{
  "rope_fraction": 0.5,
  "attn_scale": 0.143,
  "init_std_qkv": 0.0549
}
Each number is 128 + 24 x the weight over the matrix's rms, rounded and kept within 0 to 255. Layers, rows and columns count from 0.

# layer 9 attention key, 192x192, rms 0.0605, rows 115-146, columns 144-191
[[126  98  99 116 117 154 119 117 119 163 132 149 113 130 132 105 101  87 105 113 131 111 111 152 119 162  87 103 137 173 109  96 117 147 135 123 138  89 120  84 152 166 113 125 120  83 118 165]
 [114 135 119 147 151  93 147 114 103 144  89 118  78 135 134 145 122 115 108 118 151  98 145 101 135  65 138 151 147 136 127 168 100  96 126 116  92 159 108 177  87 113 160 118 141 155 142 108]
 [117 101 116 135 162  99 128 127 136 143 120 111 112 133 145 125 117 113 113 131 134 154 116 146 148 104 137 141 136 143 116  96 152 137 137 175 122 118 107 108 137 153 127 142 126 168 140 122]
 [133  90  91 139 139 134 105 100 105 128 138 156 151 135 174 155  50 146 121 116  76 141 122 169 125  81 150 121 173 159 128 121  94 125 100 171 120 100 157 160 112 152 116 135 135 144 148 144]
 [152  85 112 118 125 159 143 128 125 139 144 114 134 178 104 122 136 135 154 150 112 120 120 149 140 117 166 105 161 156 136 134  87 125 133 151 147 114 105 153 108 125 100 100  83 108 136  98]
 [135 109 149 138 150  98 140 146 129 195 126 119 104 108 136  85  93 125 118 154 161 123 117 112 129 152 119 121 135 131 117 125 152 129 180 139 155 121 124 155 124 111 111 115 132 124 121 141]
 [133 115 108 113 122 133 112 121 130 101  95 135 120 109 158 109 155 137 163 124 144 147 144  99 134 117 187 136 173 138 108 165 118 119 110 115 115  94 116 106 121 123 121 119 144 132 106 132]
 [124 106 150 138 113  89 136 128 109 111 118 149 131 137 156 140 150 117 119  49  61 102 155 130 146 137 113 101  85 140 152 162 155 115 149 116 144 136 120 101 120 153 156 127 133 160 159 128]
 [122 157 106 118  90 131 138 164 114 168 134 135 103  79 110 127 148 139 120 132 122 121 123 129 123 130 157 145 178  73 121 123 153 122 190 160 107 132 124 105 109 134 158 113 104 139 101 168]
 [119 125  85 123 135 116 147  83 108 147  94 122  70  90 157 109 133 122 107 128 131 157 146  91 157 151  92 168 180 118  88 147 108 124 140 162 165 107  99 124 156 168  94 110 125 186 148 101]
 [135 137  97 126 119 182 147 102  81 138 135 149 124 117 126 104 160 127 156 149  90 158 157 132 118  78 162 110 145 120 118  82 114 156  93 162 141 113 105 219 120 192 127 139 116 130 190 154]
 [131 140 104 162  90 172 152 145 123 149 107 118  99 169 161  98 134 159 127 137 150 153 114  95 134 120 111 167 126 107 139 141 162 154 133  92  97 118 101 102  91  96  82 146  90 144 123 131]
 [108  97 108 118 132 113 133 134 178 133 114 101 121 163 126 106 150 114 105 172 147 110 123 114 122 150 145 116 154  86 103 157 126 110 148 139 120  98  78 126 132 103  96 131 150 143 141 108]
 [164 148 164 118 139 145 106 135 141 146 145 153 113 153 104  96 120 124 134 135  90 129 120 131 105 157  93 108 108 166 143  89 131 126 111 130 130 125 122 118 110 113 122 104  98 156 128 139]
 [123 101 118 122  82 121 163 107 124 141 138 145 106 143 117 141 157 152 155 141 145 124 140 113 100  94 179 145 142  97 122 135  87 152 120 139 143 131 132 148 141 136 189 164 115 115 121  78]
 [155 141 180 102 127 137 175 135 142  91 100 109 147 102 181 130 134 118 137 133 107 134 151 106 106 140 137 200 119  89 132 157 139 148 118 138 135 131 130 143 142 113 145  92 149 154 123 153]
 [124 102 150 158 172 154 142 121 116 133 113 129 160 157 114 126  84 128 151  83 133 151 152 100  86 127 180 130 129 136 132 152 119 132 116 168 153  97 161 104  97  99 106 109 141 111 109 147]
 [ 86 125 105 101 202 106 125 154 129 145 137  91  78 130 123  69 132 107 139 116 141 159 108  63 149 103 125 154 181 122 114 150  85 167 103 143 157 110 169 113 137 142 114 120 112 142 125 123]
 [ 93 154 130 160 164 117 118 128 143 131 125 141 159 135  94  91 165 146 112 102  97  99 131 128 147 109 122  84 128 124 134 147 158 120 124 135 144 159  96 119 124 138 148 128 108  99 122 132]
 [172 148  89 113 133 137 113 166 139 134 143 113  90 120 108 145 132 154 118 110 202 155 106 136 150 111 120 163 161 113  79 136 152 136 142 144 157  87 148 100 138 128 132 137  95 123  90 145]
 [119 108 119 105 138 120 131 133 106 181 104 112 126 113  96 165 139 106 137 117 130 148  97 153 149 119 141 130 130 174 137 125 105 129 110 116 100 122 127 151 104 154 137 109 103 147 145 145]
 [158 143 167 131 106 138 125 133 139 147 168 146 148 146 124 155 131  83 158 107 117 104 150 114 128 138 119 175 134 160 100 144 131 154 106 101 123 151 138 161  96 152 125 134 137 106 124 125]
 [182 158 118 133 128 160 114 142 150 111 141 117 167  94 126 161  93 107 103  93 115 133 123 122 167 148  98 179 127 123 128 116 141  82  56 164 111 148  91 127 168 129 166 140 126 155 158 146]
 [153  49 160 129 110 128 143 145 132 177 150 119 128 107 102 161 131 130 110  87 137 106 117 155 110 144 108 109  97  81  93 118  94 118 124 105 164 144 134 143 122 101 149  85 155 106 138 160]
 [141  62 111 119 119  93 104 113 112 133 144  95  93 145 134 145 108 138 106 142 116 140 117 157 143  89 154 108 167  93 105 143  88 118  99 152 106  94 182 133 131  91 116 134 111 163 133 115]
 [155 135 182  81  94 140 131 134 147 112 155 159 117 135  96 189 170 104 107 111  94  98 142 118 116 145 132 134 134 105 152 151 160 148 161 135 121 139 116 125 132 131 144  91 134 112 153 165]
 [130 111 131 166 135 106 165 123  97 156 147  75 134 123 139  99 115  89 126 119 110 123 112 111 168 130 121 117 141 109 102 132 136 141 110 136 166  87 152 140 139 131 137 170 118 153  87 128]
 [142 126 147 129 132 160  96 123 149 176 144 129 141 119 116 177 143 110 101 112 101 129 135 124 129 138 133 170 104 154 125 111 165 129 182 163 178 139 162 118 116 159 141 124 114 118 167 165]
 [163  60 127 110 168 110 159 114  99 135 112  86 128 124 127 116 113 130 150 112 132 169 140 118 105 145 167 148 139 139 118 135 122 128 122 149  88  99  89  89 168 141 125 134 136  97 120 133]
 [151 160 146 140 128 152 102 138  99 145 122 127 116 131 199 107 129 116 119  82 167 132 136 117 151 146 124 149  84 137 108 148 121  82 109 111 137  71  51  92 108 132 127 148  97 123 157 161]
 [176 110 124 150 131 144 126 135 132 118 139 109 134 121 157 147 177 137 157 130 125 106 120 148 124 124 152 145 158 137 130 130 158 133 135 160 101 116 140  94 150  78 111 119  98 136 118 155]
 [112 133 128 146 129 151 156 149 166  91 120 114 133  89 161 126 136  71 121 137 123  95 185 112 140 140 139 116 140 160  99 138 132 109 130 143 161 135 106 175 151 110  89 162 143 187 125 104]]
# layer 9 attention query, 192x192, rms 0.0614, rows 116-147, columns 144-191
[[152 106 147 115 142 127 139 138 139 125 157  96 119 137  95  96 153  81 139 120 118 142 141 157 143  97 114 156 132 131 134 122 133 115 137 189 166 102  90 116 125 100  75 137 108 105 142  93]
 [134 118 127 160 135 165 155 135 112 132  81 137 130  97 149 171 137 160 156 115 149 121 141 140 108 121 128 146 143 149 122 141 136 142 118 100  97 141 118 125  96 156 146 128 141 149  98 170]
 [ 89 155 131 158 131 127 121 169 143 143  86 130 117  63 128 125 128 122 109 105 136 110 116 110 115 150 115 140  91  86 123 164 196 115 142  95 114 173 131  96 113 138 159 171 155 151 126 154]
 [ 62 149 158 160  92 118 106 144 182 158 107  99 162 157 127 104 121 121  92 123 138 148 106 113 128 188 105 166 114 125 133 133 166 119 140 104 142 128 112 153 112 120 156 163 151 110 124 102]
 [148 126 114 111 140 199 133 131 151 139 135  97 128 128 124 116 155 139 143 133 127 136 132 100 128 140 152 134 145 187 142 138 105 134 146 136 127  89  83 124 113  88 109 124 127 144 170 133]
 [138 117  99 137 115 163 136 116 102 108  87 144 153 121 146 174 129 169 166 101 121 131 133 130 120 103 144 128 140 142 113 123 131 143  85  93  81 103 143 108 107 172 140 120 156 123 113 156]
 [150 142 157 148 113 110 112 114  72 130 104 127 166 146 180 115 106 125 144  98 105 135 146 144 150 150 143 146  89 138 119 162 125 141  86 121 111 120 144  87 117 152 117 135 111 181 110 161]
 [151 123 141 121 124 163 122 138 114 126 157 104 141 153 130 114 119 117 134 149 149 125 100 108 134 153 145 135 119 168  90  84 150 156  97 113 110 128 134 132 162 134 102 150 120 109 128 107]
 [153 105 126 129 104 158 125 138 134  95 145 137 180 176 103 135 121 137 154 152  81 126 112 156 106  96 198  95 119 154 146  79 119 140  93 139  90 144 138 135  89 116 104 132 132  99 159 161]
 [131 154  76 124 137 185 158  86 114 145 110 137 112 100 162  92 140 110 128 144 120 150 134 115 118  86 147 138 179 121 103 107 126 166  80 176 149 114 105 219 125 181 124 140 133 169 181 146]
 [117 134 155 140 160  84  86  85 111  91 122 123 184  90 134 103 115 111 158 110 109 128 145 113 115 122 133 131 128 144  87 137  90 165 139 162 148 161 179 138 156 182 172 116 117  72 117 136]
 [147 147 148 150 112 121  96 109  76 134 115 164 142 111 139 158  89 126 155 100  97 138 147 140 133 133 112 152 104 149 155  83 132 148 110  88  94 144 162 129 125 138 149 101 132 119  96 149]
 [112 141 170 149 150 115 144 146 117 135 136 167 126 141 124  61 114 109 130 132 106 135 122 131 106 165 111 122  95 163 126 101 168 100 132 120 121 122 126 132  88 102 148 100 102 126 116 165]
 [145 143 130 120  80 144 151 106 128 165 160 162 112 162 118  98 134 127 149 128 134 127 139 110  83 141 145 138 119 126 133 148  98 136 138 142 133 139 138 130 128 116 181 145 124 120 126  70]
 [142 129 163  88 108 124 168 127 132  99 114  87 133 107 146 108 133 140 134 119 112 136 145  96 119 124 144 197 142 102 143 156 137 171 122 137 148 136 143 137 138 124 140 100 160 134 115 127]
 [145 122 135 151 128 145 141 122  81 128 142 142 157 155  92 110  97 115 187  64 122 150 129  98  60 115 173 120 159 129 124 125 117 123 136 141 143  74 172  96  96  91 115  94 133  96 102 146]
 [192 115 140 147  49 137 127 107 134 107 107 163 171 139 132 153 139 156 102 101 113 103 142 168 119 118 127  79  96 144 139 128 140  96 136 122 111 128  98 114 133 101 132 116 137 105 150 129]
 [135 142 131 143 167 125 117 109 123 123 129 142 140 148  94  88 163 189 120  96  73 106 125 121 121  84 147  53 129 134 128 139 153 128 124 135 151 167 107  92 117 137 133 123 115 104 108 120]
 [163 127 103 136 125 139 139 151 130 139 132 105 104 126 101 156 141 135 107 121 169 137  94 134 165 125 133 167 137 135 103 139 149 118 129 135 149 113 136 121 127 128 100 130  97 119  78 160]
 [148  90 125 122 156  89 131  87 108 113 103 134 117 103 150 127 127 147 130 147 111 124 148 162 136 112 140 140 187 130 154 147  86 150 119 121  97  91 133 111 153 132 114 111  99 151 122 121]
 [176 156 160 145 103 150 120 156 127 133 173 130 144 111 123 169 120  93 163  85  98 133 134 129 142 136 123 157 133 159 114 156 129 146 119 122 120 141 127 167  86 126 127 128 163 114 142 131]
 [ 71 101 142 131 144  91 133 119 111 139 129 140  97 170 151  95 152 132 151 153 135 123 155 116  82 118 175  90 113 131 134 133 137 160 184  85 148 130 161 132  79 132 142 125 122 102  98 103]
 [139 157 159 122 127 136 117 136 124 106 138 203 124 117 118 114 125  85 115 149  95 139 147 119 124  78 116  93 150 173 155 171 139 101 142 170 104 125 136 129 160 135 129 153 115 133 117 140]
 [132  59  98 114 123 123 100 121 111 124 164 110  96 138 145 142 107 141  97 142  90 151 126 153 158  61 155 105 139  98 112 141 115  92 147 139 108 102 169 116 141  97 139 142 122 167 156 104]
 [135 141 164  89  99 159 153 132 134 119 179 135 109 126 102 172 178 109 101  90  86 115 157 120 113 127 144 133 152 123 145 153 173 141 157 126 126 140 118 113 140 128 136 103 137 121 140 179]
 [149 127 134 124 109 130 160 123 121 156 153 140 111 146 126 158 166 139  84 121 129  61 101 123 173 104 122 129 116 141 155 151 120 146 132 125 158 106 154 129 132 141 149 161 114 165 136 139]
 [144 116 133 112 108 132 111 120 164 165 137 119 169 146  63 138 139 150 118 101  93 131 143 123 120 157 110 149 113 133 131 108 147 144 182 169 154 165 138 135  98 147 150 116 113  86 141 174]
 [166  84 127 119 167  97 169 122  82 150 121  61 134 124 121 138 121 142 142 131 159 141 135 108 106 161 169 155 109 156 114 133 135 141 136 136  81  83  78 101 159 133 158 100 147  88 117 145]
 [133 184 131 135 113 132  89 145  94 146 143 116  96 135 180 106 123  94 116  73 185 122 136 103 154 139 144 160 101 135  98 158 118 103  90 107 130  97  55 103 103 133 133 131 113 119 128 124]
 [187 115 120 147 141 141 116 136 126 111 130  97 139 101 143 134 168 141 144 120 120  93 119 147 112 143 141 133 157 145 139 150 145 126 120 140 101 114 143 106 173  79 109 126 103 136 142 156]
 [156 129 127 124 123 138  73 150  80 159 178 132 151 159  67 117 103 166 101 114  90 101  98 131 118 129  95 148 113 101 158 132 141 153 126 124  62 175 127  93 142 133 149  85 103 122 115 139]
 [139 119 145 128 141 143 124 125 103 153 113 143 126 120 106 138 145 148  92 107 164 197 136 140 134 153 151  96  81 113 142 145 165 145 164 132 133 197 112 178 133 151 100 161 109 125  84 166]]